Each number is 128 + 24 x the weight over the matrix's rms, rounded and kept within 0 to 255. Layers, rows and columns count from 0. Numbers have three digits each.

# up: layer 4 MLP up, 2048x512, rms 0.0941, rows 1495-1594, columns 0-63
# down: layer 4 MLP down (transposed), 2048x512, rms 0.0893, rows 1495-1594, columns 0-63
up1495:081133146122139076124135097157135121113110149094163122179112115121128115095140139089123110138159164175118167127099141140092121129127103123072137148114181130124157179091141159137142162121114098
down1495:128110120115132153169112143137126123145131131152126141180148138157101148137080127145108143115120107084142136142134126121119101191100156128148092102126114126107125146136147135145140122139146153
up1496:175110104142145093112122101073134122122115123166083074095123077163181126130155149139109144092125122123124108087119154116121105113121118152124121123112100103120129130121121124144098135130135072
down1496:166124150115099140115112140122157126091092146092169145131117159079132084156099139070123163173155137108119157134125095126156132092094153138128097128165127166138096143133114111123130126068149133
up1497:122113099121168118106146141090145133137117111117140123134164096127078124104139119111141118121165171164127135101107128115124173120101108142141132101159106171113124130136160160114151118120147117
down1497:126056110184126119117171162150108150119103121153142119157125157104117130125157140114153153115124168110151133140169108113124090148156109111097135115115153117144145102122124112120126135133114129
up1498:135130155123130122144131116141091149115130157114129111132165114106152088148116133145150099111138139166125097087151139148181147121174142101153124099125133137103148116163136128125115128105162135
down1498:131172099131148122138150136175165081127129099113137136127138081124119100118150115148104117112119104146133080126152144128123168132127140138144131125122124110153136116119112149108115102147142139
up1499:103164106189140116121128115120096142108106151122123153141146112151120153147128100118148092132124151101102108140137118105139137139119120114112125106150131108129095104162109115111136114159134110
down1499:125096128118114174137133108108142131154119120160127136133119076118098154136144138123165127156127128115126115118158114149131121101143148126090182164173094131158120169183113174171126094106126139
up1500:136087135127127146148121126155154138126185156115125099156116099132187091122142114132164148146095153119110122137131081124089105135173108111149113139163126173128122186122129124143089143149133120
down1500:143154104093139081110099137127102155130119131114088120092122154128093128126151136111146107126134134136098132099127156127129144120137139088126150120139100119135142160114142150101137083100130128
up1501:109137121134147077124187136086137101132148090116131151143136175155136117142149144171122105133126171112111106100127170129101145109119161130108149136075101112105096107136129119168116116141142161
down1501:159094147128107126113106126146117173162128123146117128081106129119109130115098136061127156130134093166135152152131109115164134156118122081155129130123153138171148123145131140123113137150112085
up1502:085106107140147134106128134111131112139146128120124129134085158141143135164148098204161126100079119132112132149110143161136157109125114136126120133120114119160088142122082143083126089123137125
down1502:110105110104131125152115160138121151154170118142099138131174145114143102130161103161144126149126133136086137130118129095110119100131129140098132158162136161131142129136131122152149108153092133
up1503:128117101144129115128088126132115113089154158143163123136108128139185084074146126168124157131139118120135148158125112113169147104111095124152090116118147124101150118163164141114114179134122120
down1503:112118156130061138138136136098135137143103100124120128113176140108087179112085123148161110120121166120110121121149101160121133112104132144140151119112100109134180106128100133145095102132136157
up1504:181124102124133093132105118131157112114147074156116105142073137151111126088127143147103105159149134138123145120136121147086135096150157107130113139116108152150102092115146191087118141125087184
down1504:108087138168110123184118152109085144113135119115144122138109125161158103130110156132116155138152087120114090138123124113153118069184170100160174136124102119144107106099118119134148123100153176
up1505:133125107140179148147111139134105138123160110105128110136137129149150139135159099140132090147152112100137147149126139158133118109147137094116149120146151136130103150124101126145160139138119078
down1505:134128113126069109130142129131144101103112124136139137106114109105128128137115147101145154105101160160149107155136119098123131103121119130181118108121121115140132142146147117109126086136137142
up1506:107068162082158155114145100112154136154103113170122160088172082134150084148163100156154124133123146143111114145091110150115099106097163155129100159140120089151130166147157120165165138153070145
down1506:146120144150113107158162131151125121078102104124167114119099165094159122108137144111159116126148064134172137095140154139116127083107113107130133114146133159131134126117141109126118128138119132
up1507:111164148152111145161105144141149122109121053145094113118119119152141134135158095186180112067155114147150194169148103108098144143131156147139163147114166164140133111144137084168127149147119118
down1507:102089101089145133160132130127136110126135138139218148173142130116112134128136129150124117145110090131080135097189104124141147123138148114121119087130126143106108097124126140124132138104146130
up1508:093120166161137135168082127117121116133086133085161089103151139123127143094149124104114124134139119178128088107161072137148143127117118130133138183152115167132111113149125109119146139104130105
down1508:132118152100114163137107118128105179096131127127151110136111142081096112129140143105116104129106082170112143132134092120127117158183138096149127140115156152197086138108174122134145115124098130
up1509:130105164126152135078149139164151143083106121100153106164107152096152155154066137154096122150082090093194121184100158111202101125118095074100088143105116122143179107104161159111157118150154154
down1509:112134150117145154143162097121141119158095128169110095103102107157107130081146143125107161114106119186113146087127138157069111105127188132084106136136168105131117139121128097160144136139142130
up1510:114163063103107135153149163119124081156142084143113141159122140181141093151163118117153107120141083112130086090136163118134130130160209123089147148067141153161117171130132131114101096116169073
down1510:112135133122161167164119129146125190133098141095161136095083152101124126128165095147123137090085148136125163124139103110119118148088123159127131130113123081139135082107119122132120120105141184
up1511:108132123106123103195125111106143159103148132107108122114128130117151155125089135079137103137134157142138140099109107130144139141170101183106144112140117101071145121110138120118153121115147137
down1511:105127116096155116077091177125142163140118131050125091084145140165137114159142176143189120120134092118122132099103186122142139137178161101113092131114123130131132142114126189136120174155158119
up1512:111096120139148125143124120134107072152144135122130100097134109124137071155122122147146146134133126142060097113124152136147129144123168121144147148104117150134137107122098143138150142109114136
down1512:107123111104129110111138138131143156142134132137124134155125158127107118145103107100143118128156161155128139105118134152075140119125101127128146084166103169109129127130137098088111132157142099
up1513:102083187144152163119144138111090090137100124076113115119138102122133119141135080128092166121131138135100115135144148134109115069148118158103110155080131136150117108110144086087115158126168118
down1513:090146098134134068094088108096128167133150152158129153133122153139124100131086159096127124138144116144101117122131124110120109093136116132169161107172138143116158177156149154142141148145154117
up1514:093148097136085162137122118133157147163154094148136077107120171151152137133142127121149144135120141134133129104129135111117133119131157121145127155146083161131110091113133119143159168135125132
down1514:160135090112156092141147096167150159127083114130123148136143118113121143117101149091118156158145160140112118150080077112146142149122118096167136159084138095120176139108123126103153119113110120
up1515:141098137168103143117110177114141160155111152142114147116088103061114111136124108145123109130135134176144154113108131129115105129116141119147141152189110148120127151123093158076139089130145154
down1515:112128117112115127146126085118179083156144117094144143073118120134121127143147142062130104092124150156109115124106113091126144135116159118097165117117180088083136128113147100121118109145154092
up1516:110099128125111140139145085148138168131107113104139139107097118076132104078122073137087150140163133077119103109143082095122128192153142137143147101111160108121165145108162154156130148137181148
down1516:143134129151160151094121112118147167107161109128119147116110147161112159133154155168123156088135140065079128160104105116136161147134125158087090130129132135120161111083130124126113142150152108
up1517:152141175096104125137157148120173121148115136112124117082119130130125159124120073106108133118154127164164183119150103113106137170116150098147155172094141094104158131164113150141152094097124161
down1517:100135113138164143143141111102094133139133130170108159164133103134104131132118106127174129147136097117156144132085141105125188109089121125129116110121128174128117117170155130129169124154141134
up1518:135139138106164133145130142106093162124149125140125104136142115115116122093136138101144104115126083116163064117135075124135153138108131167093098114105107122121138083115121136154139146170128114
down1518:122168129111093151109145128138153137109127129118116146131129097109141112174121116150137078109145147146092124174136136165109149121122173096127179165153120116102136129116137127149135134082139168
up1519:074140116129132165108125178129125097102123089116078122165107137135174118108103159107135109111148169133116100150105129147129126123141071146131091129139146127131103110130108115121099155139095154
down1519:130115118123190143110119110099160154132102132169139108149180156122137109116111139128179109118152082142146104136159135110135131099113149110146161127153119143133135133138131150157164097145121108
up1520:154105114155142165133112111114107056134123120109118106140115124171127109112146161120136161146159100144119094116149154156114117129140141072117125094079130140139118118110144157124125094151175130
down1520:108128110130141104126091140170123161140118071147103125096152139128142164145113109120167079111142093111086114117111151108119108105133111129142160088134124101092146166095102112097194123128115165
up1521:153149145135161083169118146143131155129135103157124145150137160092079151131121169132133087148143144142160093102108146089125143154070141070075111073086146084111137138117116069077117108146156076
down1521:110143180117131138133106088100150116105117139078116108156119140102148107131146087123127125115131156105116139096120117101105111104098146150148147117113116080095120116112137128114119109079093062
up1522:098140122179123137094160110143133122146120087146095115129077099102147128197141138135171114134127143100084125116155131143106120104158139114128092134091133146139125142141094147148136132150145145
down1522:154127098127144156142118140138135143134099134112108151109152118143128113098143149113067116113156107129160122129116101128134112154105112120093150153143106101144107150149127085096132140114128138
up1523:106071099133109100099150121105135125159136099126107122145138175126147136126146167156177141170093182104146165136082112154135151116107116121153119143149115132096121132119129126127142092088127120
down1523:108114137130148137141121107117144151164137121110149149055166145116161138141069112064134128134087168168120098099118119167129181130145112140092150119076151118140193092134105079073113146110137122
up1524:147118114120121159157145124125092113157081141165122112118096067117185104179157149160181119141126127152118151143100161134129129131112135120111128199169131154145090093156119136126162134111171093
down1524:110118105113127109143132083124132100133128141132129122138128080160096088091134134087125136090150101142117090137104168163123119156139144142132118072098112153090116117093130141098119093153150161
up1525:109125136108166107130132146164136170142166125140096113103100130119129159148140132135153136158114117172110157148136125128109125111139171108076123160134138131113115132125088150153139141090143177
down1525:115131078174105153147133129164140097110085103156142141150122154140128098114130122115126141145088115117153140148108116131146159148112095167171122117123140125179136090106137088073118103131088135
up1526:129129144148126136136147105113178144136117154149101129082110100121127107119131119127137155184115077086114116109129141098099121108090126085137130146120123131157124138148154073132113109147157129
down1526:146128112101165121132127129111138151126145122073126136133129129097142106151129141158138164131131145113124135137144130184142098117096148150083166169121120133076113134169146147076123123140112100
up1527:167132107120124097103158141130137094148136142164101092122103151091157163135110146122139120136129124123127139141132118117148124103129118139097125106080130088148193118139101093104091092140097133
down1527:159116149112119132131114116094163158101174152125133209144111105130112149136107129124113110095088149142123132121169148157147138143117101123152119161123114142108118103167134143152154163119153118
up1528:136130073109121105176089131115124129108108140130108100117112132163166114107130151155090102147166146110132147124124164129107096147093131103110135118150148126089133155104141093099165136122093113
down1528:135075127117127111130139131162143122150132126167106122118133122113150131140122117108147156126087097122126112123131162131109151084104168171128152101149126100151143100136163135188136114119154116
up1529:165133135121112122093132145128121129166123151119132085133133137136120120174099090125107108157122114118120175172136051153124136091104142142124148142130131146190159145126121168138140131126126128
down1529:155131113141154147171124088118088141085081134157114158119153117181114136112111146076148183103110113139132123134137169159138141149124118125118095089152099083142111097117121128125099131119111101
up1530:131071066106162150150121103152141159074146111083139071150108212140130108184126219121192089154119136144123124128171148098156118115128105109142110186149112197141125167152166115126170143159155084
down1530:159116141098111151127154123110138107125109104160118105118111091114127127104133142145114127151123161172117123147151117122164116121115139167101116146141105093154088114115111160128177155130097095
up1531:161138158156120130133163095158166116122117165122170130087103076121095118158155154130101191113131159133083131123145115161150131134115098186047117156082123149121144121138143111155150100105097152
down1531:159101095130170101103154117134133148138161119142110114123151097145118124124149142135148160143144132137111126116159131119111103131141097120154082094123109146144099071154152099131114189098111108
up1532:110187135104134120097096125122151153176152109123127093138154132171150127174117104082108112121131131134116103151136106143119163111120108099102110135124174187138114136113148146117115143108104123
down1532:113093142154169154133113118151107139125136148133136105144137126111109097126139157124129104157103149153126169119175127143134168126120156140138148111173086126118116140095096096120143097139160149
up1533:178128155125071117102154121096160166143135149192106141080094105138134089094121166097139134166142175151150123181134160139119098071103120118105111108135116117120099118115130074130096178083085161
down1533:082126132117137130159160085146137085086126112146106109130132149142126183151126121104107150102095126088081103099169134136132123051134121124101124143143131134095120117137107152095146102112128089
up1534:140136139140117115125131148121096112117129164112108121078121101119159142180130132153119153158097115151119121133128148131119160131113143117135141205117135155101098152155083157121164122105123170
down1534:099151099131148083119178113141151093123134126132101143131158149118088129103117145124105147159121139094136104125147127099118119119102118105113152184125188112156124105170128149103112150136135128
up1535:129111174151132160146152109149123161133131171152147128127133131113136098168127186097109119090085144123125146129086152146131115130191140102144138139108151182138112072139154126111131129148088111
down1535:110140119127102131146103131129115089168130142124124111115134131104102136127139087108133150113164136148138117100164124107116145122109120123117155131129150095112089132149146142160161112131126122
up1536:167135193159095214156131123128110120100132136096090137168103140136134135135169077144103071141144077121168136105092072153146092150125134156150116104099116085159109127095130172122153129119133118
down1536:102097114174142109121156074168119105116077095158112123162094117130103125087126164173107091183098107150127105108136130136121128121091119094182128102128117144119116139144172121116150190113129144
up1537:098122180130142126108148104084103079116100118187112109114088137127133109136080099149119115130174109118137150144074148140145129154105149118095134144115144134107152088150140077120145148161134196
down1537:156145163140151125143119148142139133091117162155095151140139144090076110108083125141126135114154141122154131112143155137172147127116113110151115127115131134145142124126097122102162121113121087
up1538:132137149150097139139101168107127118165100109100143116113121139182091127138134136104145114100156130129141121128118082096161151133147142109143130142088115103135166111124143172161119077108165136
down1538:136181091112107125117121128139140101116101133109145158174117122109152109145105107122128169130130100150136126117126126106152126146111163106115131122168136151177100150168113143099152099168121146
up1539:148171114128122165194114120160121154143156103161060117141133121135077156129112173172135134180105139155107110105151160097188109134098129133117128144126126103161125133136176102095117105104136140
down1539:084139126160125126146087133112120120066135099127136094143162159113158116117159068144127149110134126151121135118137148074146093097156140168093101168126137127127138101127141123142120101093126085
up1540:129149128102103160095118111093115136098134140067102148138149124129113111126095126173164152093128133116149132102152154109125119135095088149088151124141135111123142120084128140173167155110139133
down1540:124078166126135113152145065131107131095124120148107145134139127121121159111119143150111127079111115130095119118140148113116134117084134100166104132155128133138093105094099118118100068118142138
up1541:069105136149142091096145128092174135121146121112177101152120138146094114152120121101106140112115109085154093155141119135125122168118187131137106120097154124108118135124113157129160145125149149
down1541:136153120141112133132145132156078144130113082151114131101118145123143125102118122133119152118148110120110138113123114132119161120142074098110094116147079140102124088117129143137108131160120111
up1542:085175123110117120151090127122123121121147153111125137160088110126079096111121154151142152135134126138142144144118147107166124089136095137140096130134121096118127094145119135115102137117123102
down1542:072172130137118116124133182145101111128137094137140115160096119177116111142101119111130145105127140131120134041185074133107138098132146134086112116107121161155132128109155154173091125017082162
up1543:189124113143148159116165150120109134159166147126128112107084098145109130122161126113111086135116126139104137078156142157154108153134130148083160141133152102174144111120156105105148101133121056
down1543:131125132124121121158129139131135165109167125110139124120104123108139118155143150151142142126119116142096143077117161099157147129117095160117100078117120124116110146086159110121162145136159098
up1544:072160140100090083117147123093107122105146097057091109090124089136166159142104124128119125120137192102108115121164138147119158085107105137170116126119136148134096150137139139060102122139100175
down1544:141086112122176110156116122179126108144126147166135159139129111106127115127139117156112127133095124130078120142097155108115097120126130126125165076101150132127132125139114101126157101112172126
up1545:153097150148079098135118133127106116115145103142149128112086121129133078121138105147173091145075173137116130112116129133107135135104108113166110135136111098133108170117167127120127186081132107
down1545:108179144129156104152138117117137167177121145097127107099132121120146128142140158138131117119108132128092140089120126104118139193122140109081120154126114144073136134130095119117154122120147096
up1546:139121131122111124103153126155149124087155150120154138149119139099154143109147100116102104150110159142125165141117116151082115113122156175153101150157137122137149156114122106119109132139150125
down1546:117114144123090122135147136129115137140128127081127089132141117138138131123140128113127115097142123140141115135168125109135162169139133088145168118106090135140127146154127167108095110089129110
up1547:149195126165168144110114149179158158172173156127157176170108161126128142160149108178121110128138118139133141148133129111123081152148083111147105102111068100097124109170130118131127103114161151
down1547:127142147107095140142108131107116128124115106105123127115136154149106093177149099140098106172123143149163121149129087153149109114087128136157150113168143150120142124109094172187139148124167123
up1548:120110127100123108129143154125129140106171143135143105119086106117112124113110148129117152109096135141116138112169108151153116149143130133145131115130105137165145148145144134108168131140122156
down1548:134156118173079111118161123119136109108105166088128146105125116093157110119179118091109099164097138130137109115124114132134119169160166128162128162111146138121123120144124068115138148147147096
up1549:131129134155147100182101162106183112147137127120088151076178137106097128154129152110109051101113070121152182138147138153165188139139148122144128163114141165158131118128129095133149135120112143
down1549:104113119107144151109095148115118126097158129090143123105171096147165115097117121144122133155103122154118126119153087107157168135142120124111171135110087113168150105155144169116119160132145135
up1550:125104097130131139087097108107157100097106161129098090088127171144133158110128148125119120141141132125143109124110147116129165149113140103109135138157124124151130116109149144125160125147140137
down1550:116098097111148157164129143118144146164143085137133153127134132135107133159098135140135100177082154127122103127147093084118157148141141128135135151140129155126124181108107147139155149125123141
up1551:167137109136145102135172117139102105116088115160121107131107112153154083109155090155175082112121148088089156133132116174143126129074178110123129120173151130152149129129150110113148164108108129
down1551:154124125148142142147129144091096103109130147084148156140108114089102178119119154152158117136144113175097061171075114151128136139113097095102095153139124193116150102113133088083161152081144131
up1552:102130114115157147136135148093100155138121071156164105105146139158079102093146171093086139106140118126171091152118172142148125099103151108132140136144129076144120154156113110161140161126149126
down1552:149104108138088136137134122154116131119137133102148149155106125094130129111125119125135106128142168142102135153145079132115088139123127159116109119115129133121114103073134105105123148135171122
up1553:160123141122104084115104099095097123147113101125129124131139141133124111150140174146121170148120099130120124153178128138135177110166179115143133168088143116141125161134176146084151125148111117
down1553:104099111123109111105102116100153142099105121138155103136122091116166130114113072127149088117104137153133069112145139152077126091128095111146114130158151087104098106105078152115142144121094155
up1554:112073125099149111105124191138124154118145164119095136121160110146153138140142130147139123180136196121128138116145134179103108129127172099108110133137174093143108120134140155082086127109138156
down1554:056131124162162156165141085151126176128143147145082167170114128159140131136134108151081095124103105137129106114133152154128132149150129126103173109136112170168148158116108141138100127083131128
up1555:101186150109157076124084212125183145123132135116092082144111151173089128197168086118146110116163146079133085125156152148129104139110148130086176122155110156094198143128131102128148135128134127
down1555:143087106115107123087132111148125179113152145050152148143122109082124071154146150119100156175146145162131128148155068121136101118127120177118105125141139113160156164121111111129140097098115082
up1556:129169135119145153131152124105143124159074145127107124129114126147147118101161157139131133129122178119117174109109165165135166142153163104128123118165141117120097153150101158128131110089148107
down1556:148135138125111142157128140140123116159183170090129120118111100141149141101153128115113123102138096139132096106138132149128142122085099117141151132131140109117073102113146155139152091120088134
up1557:144149085120145163156102110171138124121142144132126108163128120104122103131132148132121171141141152123162145137140140104142167106127149100150128099106135193157093115115136105071107114128116129
down1557:088110126140141102122146127150166136152137155154135132122103160087121139154126100118164138136124154103078076131106114115139115119123095134127155122131146106173091112158122159122137148081135158
up1558:132154108129130120130107107150128113136136137163162095100155122083156162140142159110125119158121173148112142130111121122083123098143138116136105130154098098080153110122132139069079126108099130
down1558:078102122138133139162113138118119132143117127105104159121117128138125121133120138103081127132076133121119208110138149148165138129136152169121109090127145114138121151145146133099126131120134143
up1559:105125124126131097174125124116145146094155136142109129142098153100138141132124097151143129137113120127081128148144130096131109104126109157126120107150121082108101137109108135149167131137157124
down1559:141144124130146161109128129116131126147127118118159113109151098159105146130129123118095150118128156111170116134138125175123150134139127085128128149108158131155148152157150102111086100120091155
up1560:114105112135130137121118114103144194128140111158121173137177094132132115120104151094114079124111115132167096091145117135142192119149169125155134106125092103108128131134122115133127126098102132
down1560:144092111177145138069108133160133088154122127120109124130079108105168125157155119152128172123145145152136120099125117109129118118160094102139121145127134146126145122130120121175133099113148114
up1561:130146093130099128102115115081144155157119098115183086118134133184125098135161138090140128139194160119157138142100124127140149124074094139088127162115104147160125155120158099142111154155094138
down1561:140134130107129164098090098168087101095146115135112101134110142109119123120129113150123119131104114102123163125143155138090165108117154127160147137132156142094165130109139162147119127092167150
up1562:134114152126123144153143133132133106120124118144151090179147132132125095144104096158099106165108111143133174106113113088146087137123118124111147119110107151088131148103188122137171161158107113
down1562:116114088134123089105147158117146125135137118138143140098095117112165126114139136107162116144120147158126101165129164154121107115146092104152164116161106117127124132162125126127068115067137130
up1563:128128154140146049076161145133103146114095136142095106103170128129153106116130114180155144120114098136146120141084138135119135103142094157165091111116119141131132151140095168148114104154095153
down1563:122136131113138133184069164113111118133141135116151095102112157128104133107114166096120095123147168103081163160107124110142134160109101123110144142129103117102138113153113148132135123104135115
up1564:102116164113107129159128141104141129137109156211151166107094118141152101110120150079153134108150152174118127117163152169095125152140153142140157130089120108143174108132103163172153137125127183
down1564:162118162130123070102139123139137123117184149106117098134118137108090113112119105139117098145148142078154162134122098111129128132165118114132121099149107105122137093130179069125079119132149119
up1565:085170120109118148162191116133126178144098112104153107130117134111137175130117158151172144145129096143095089164128140134164106171142108130105074055107129149111094121149115143163125083140085122
down1565:154119133149094123111129115122147116171111156091151097122147122163137080172142113159103119148136120136117090123173086166101101119109119141127157148117140162124112175119108162109140116091139124
up1566:126079088114137098141113097097159141119174163067100137152154196168136140137119175161157142129124169098112113112167151130142126122105135132123138140144128141118129142164120102132173104134102161
down1566:133108147114148143087120150139090148108161105121130104131124097142143108116104112123123142123115129167128193151109145124116133125135086173117144144133124164170079122127086130134142157108143086
up1567:087174121160139161138130160142136119129133084102121132105109132156134124160161120122113109123074118114114114137117179084165123130148134110140108126150143137147136142127091113134127111140165125
down1567:144092132135092088090114131137136118117134133118177127141125107123116111109162116121129145184165123106125135131114105134059148110100159155116101168141084172110088165149126120108131131138160116
up1568:092134130149119128142147130133137128156123105089109135134110142134132107148140105156106118134128091128137163139147142159130116138133156116117125158134095092123156136079130097089122132124142114
down1568:120163128122138111124145185118116174121158177101061091142131149161121127118074140141195119129138132124141134099136119123121114120121128078149108110153125182096133136136133109159161142166116078
up1569:106166172093133115105106156098122124140143135164126142130131167132140113200158125107125078110137139108150133106140131149143146158126083133146139139120115128127080133129096136147158117139107144
down1569:098125119119128160126126156128130089122129131123085133152121117117156088119131143167165124135138100098094112138162145124114113110094154119133087136155154109118127142098141154099150143137142119
up1570:092117113134113120131134106103123157121196152091112122156102148170140136144102115166115154099112156138120095099105164141151106105157152116114108121136117157106089099112121152147110116134127091
down1570:112099130118130108140159107137174091121107150145138132152135141158067121112165137125115088143097135117121116111122189106122157061117188131135138108098160138109135107127126129097174078153158127
up1571:105143124114127132149096097116109120121107169105161161118157102121146127176132145150126108127086120101135102138122099099130133099134120155120108157167116111147111150182106137082111133156146125
down1571:111115160137136095136114116123146121117162148113110098116112118149131121108125128118124132142161146146106151083129140174134110108109135106091127110137110120126150133138145141140125139143131154
up1572:091119126147196131140122104136140153188116148158119093140089120111131097125130165118132141082138190136124111133113146099138132071090088155145111133130135110148137095117105095139143131136128123
down1572:130098151125125177160117107139112126110133141137163091147172139116111121125160117066063152120148135100122145101139108118120149136079142182106146181083176126133116152129098128120156151135152119
up1573:117172118109090149126119156148154114112156109120106142143118107147141119151211097190190141101148152114143164153147091112114127157118083092096113137151089126140129110162187136186099100132142116
down1573:113095139134162111150115132167133122088087128105143103102129130167108147145075110159135121075057101119144130123146077164128072132127136092131141098136120140160163093100139129129139102141121107
up1574:096146095154163152104163114166141084122127135093117141120119184166112159110097127123103188137090120203115129113143132072144152126125092114147115120103107138140173156121160123146177097102128092
down1574:178150146143121084095096137075051152134132102105101102113109164189127153129142098121106115160095134174107138105129150048146148085104094074130131157124135154122150114123128144124164132153145121
up1575:157130116164128148123161131117125170083116167149114114131144093152101117152083144105111136127079156134086122112105107154124100138117143146107121121135121132123188140109120121135123184150151116
down1575:108141128110131101161109131125136077142161102145116151149144129121118147113146122114133101162186122119154134124132106110138195185128127124136146153102132100138160124145100127106142101129114113
up1576:124172113157123119150107150114104143132140103166112141115131144124088139162137181121143149122103137151107111144202106151125107128187178106116175098126114117160136092111130120161143084155157119
down1576:124114126119083118144121128125172167106095114152125093123130129127172136127125110123118134136113138181120089127161174118128110157117117138123117143117146160128156107110101130140100107122128116
up1577:132136180097130122157141111148172165166090140134123111154155119142111138090113124139170100078157129151139104118148140112135127100105097142133131138134149106160141135143130097104153167132113071
down1577:126181147135089105095132130127141098093183130123130150129119113133174115157148138106154105125150147153124148118120135076131113085078134090148126113152105175130096142113082111144084122104140142
up1578:080178092140174100153105130124125149140146133107136114074134139139150133152126118136125156135124104118155136151163148146126142102108115123147162101114167130136138123141136137153111165141120155
down1578:145110109139105108073146152085121143132130088160099173139142087138091133104150133146153083173100129164135152118129124100115156119115130118139106123095137130118134134174108129124146123102148125
up1579:115171110111129168132089152159087115149090147153088100096158068110054120118115142138157138158125136156121120112112179154103142090141119114129135155104099211128157165100117099142092175123150157
down1579:109141106142084120170116172153133171121109147115126126148107069130081116135086116138161131159139137143115124068113086148124136098117159104105147153077140158114150114082159135128144157138139154
up1580:126121120133139151122165136133158078082143125130164107161122092101139070141105115129114146149135160137119166108123114133124144110122149120134156157133116198091167106129086144146117190142135102
down1580:130142107110131108135094118134157156167144107108128132166120111127141132158136124185132099159142106111128152084104126082120166097158176096080135116108110127078178135146171134098169142133123165
up1581:132169114094141137171154090152120119128128074156140130105142097154172181149125154162106126138161194137161120137138156123137077111139134110121142144145136140152133128117137102102121164139076156
down1581:126126147118153149116118147113091120100109146082106108140119187105126139115114096116107099075139101162093072136162140111156101099144148108118133102168138088096165156132155141149118118109135135
up1582:127100105090194105162131115119149129113147107128107075150120126138134164127126159125142134125197151125131123136141142121130117111142108120152108106150144109129104130124156112117136135129094121
down1582:125127123095117108126113137155088124128122123137140113158167166116113090097142125139086103101091161147108116171139110139127125102112172100151135102125124125117103096077092141135135091120099185
up1583:081148135161115073110116123152100091128106141100105135132095145134156084129132116159146101135160168098105156130113160084117111134139110131103149119068149115107129091147102142115146121130103105
down1583:128141126102105129148166151176112135099107140112122141118148105122091180140144087112099139130159113133137122143132088169136140108125140121107102088172119136158097111150164110137161123102164122
up1584:151154160154160121136173165066108147153129115100111134109110131121120154178129116152160128117109105105125138136140130125171141168155107131174146128099103098135083091109111111153164128138103144
down1584:083098111129147161115146117195135112123150160132157089168146143159131131109108134134131113173112117170106124102141134122137123137124100158094088146065108141121108130175152113129119135102130086
up1585:127119078130133150100161169112167112127102112126107137080140078190155111085129086095110144139179117152113050175154105109111093140138077113148143124138082113140131103160158128150120127135136154
down1585:107159104155074113143133087137131181109109133146067152149082120140140151113186147105158121114130093146124127115121138113160118106130137106154150132135137121145130130183085162138164120079144148
up1586:136093095079139120113127081108182095122171189106139126151118139140142113141115167151139119166099178159138095124129125165109126097164109114141124134148144132130128147119165116145136115115156141
down1586:115083148120128151144107120117152141103162158139112107146162155169119177142124119127105100132145088105117157084136161103124112143102103161121134148140078146118112122144089123162101149129089087
up1587:124183149159145117146131124121145110110089088168117100097167112122186127135102153149146107112129124128115143155135117078128119138122175148113128138096117112164142128118074096096113133127076131
down1587:143079104100113093122147128132139141119120153114120128101134153083094087131133140141110121124133117133110111106085108108145108100122103133143137089136085151194137157068159183116078141150155123
up1588:146146102122125137114152109173154088141143125103114113139102142141148113147074104129124104097143098166119149120075124138112114114114135140144134095119111140102148136148134106113077121135164128
down1588:104094131147101098071103166082136161141100100148149148124175144104171130134123145145162161106129141113108108144116140141106148144136118145091145159130104171150137157198140167120076178113129170
up1589:140140128094144115104110145168170125081148120151120114083177133134128165159139154076098122087111140133149163115135112100138164135084154166144135126094099106125139065094115165135141164125135164
down1589:129109075126112145146146143144088115119139133120164140184133090131150098153122110144144090158082154128085140090094136143134120121109110162115093111141159144125124130107124111118075144131146110
up1590:154089179171178107116137117109104119162075160113074095176111156125112106104152118057099118078126173162133108136092092127165159125149149134107143099156135148085131107140139131126139088142135136
down1590:121104123138113124102111117114119133096124142125162124134140152099093101138126158140099065095171144101145117125141135082135155109073156161106099116123127106132142095110130119119128102140123107
up1591:113122117131122146135112162136135116145167141155140150122125122123153119161139118106095106148091152139109086176140113146118150144097120145164096141130157130112120157128109104123129154120116101
down1591:106153135124139108170157100129146139128091137127125100155091138171138154112134165126144127127119154109100165055104127120142163092109089152111120128098141105111149105122104131105134093151131106
up1592:112140119154089118158121181098168122121137175103152114120162127087048122105105133118081120119123106170117150144134134099130148106102116097123151122138139114143100118113146135146123105112190130
down1592:075150167153135157138122122176136146144151110129119136123136116128164138125125138118157128101150139125088190136141150101131118117155096113155111120167134080092140126133133148114119117134127136
up1593:130121087115122138112122145121118122119160100142159128127144097170100106136121151143155129145118150149104095119112122115119137139125063133121125141123128093168137137112102110152154140107107135
down1593:112146178129169145167153093140137123119118114104150159129069128096123129121171111102122135129154127104127160121148139146165156100109198134119136110114169127095151119167145113127120120166176123
up1594:121108116133144117144148167175111104087108119123100108159133108109130160149121128127137178126126125117145119124089139109154118129141164137133129135134149153140122090125153148124122116097132155
down1594:119099105124123106131143129163134138112105129124097182086183124134148126109108144113140117116127093081116165144155112145111111132117121110084156103086105097114125177119117094141097117191139086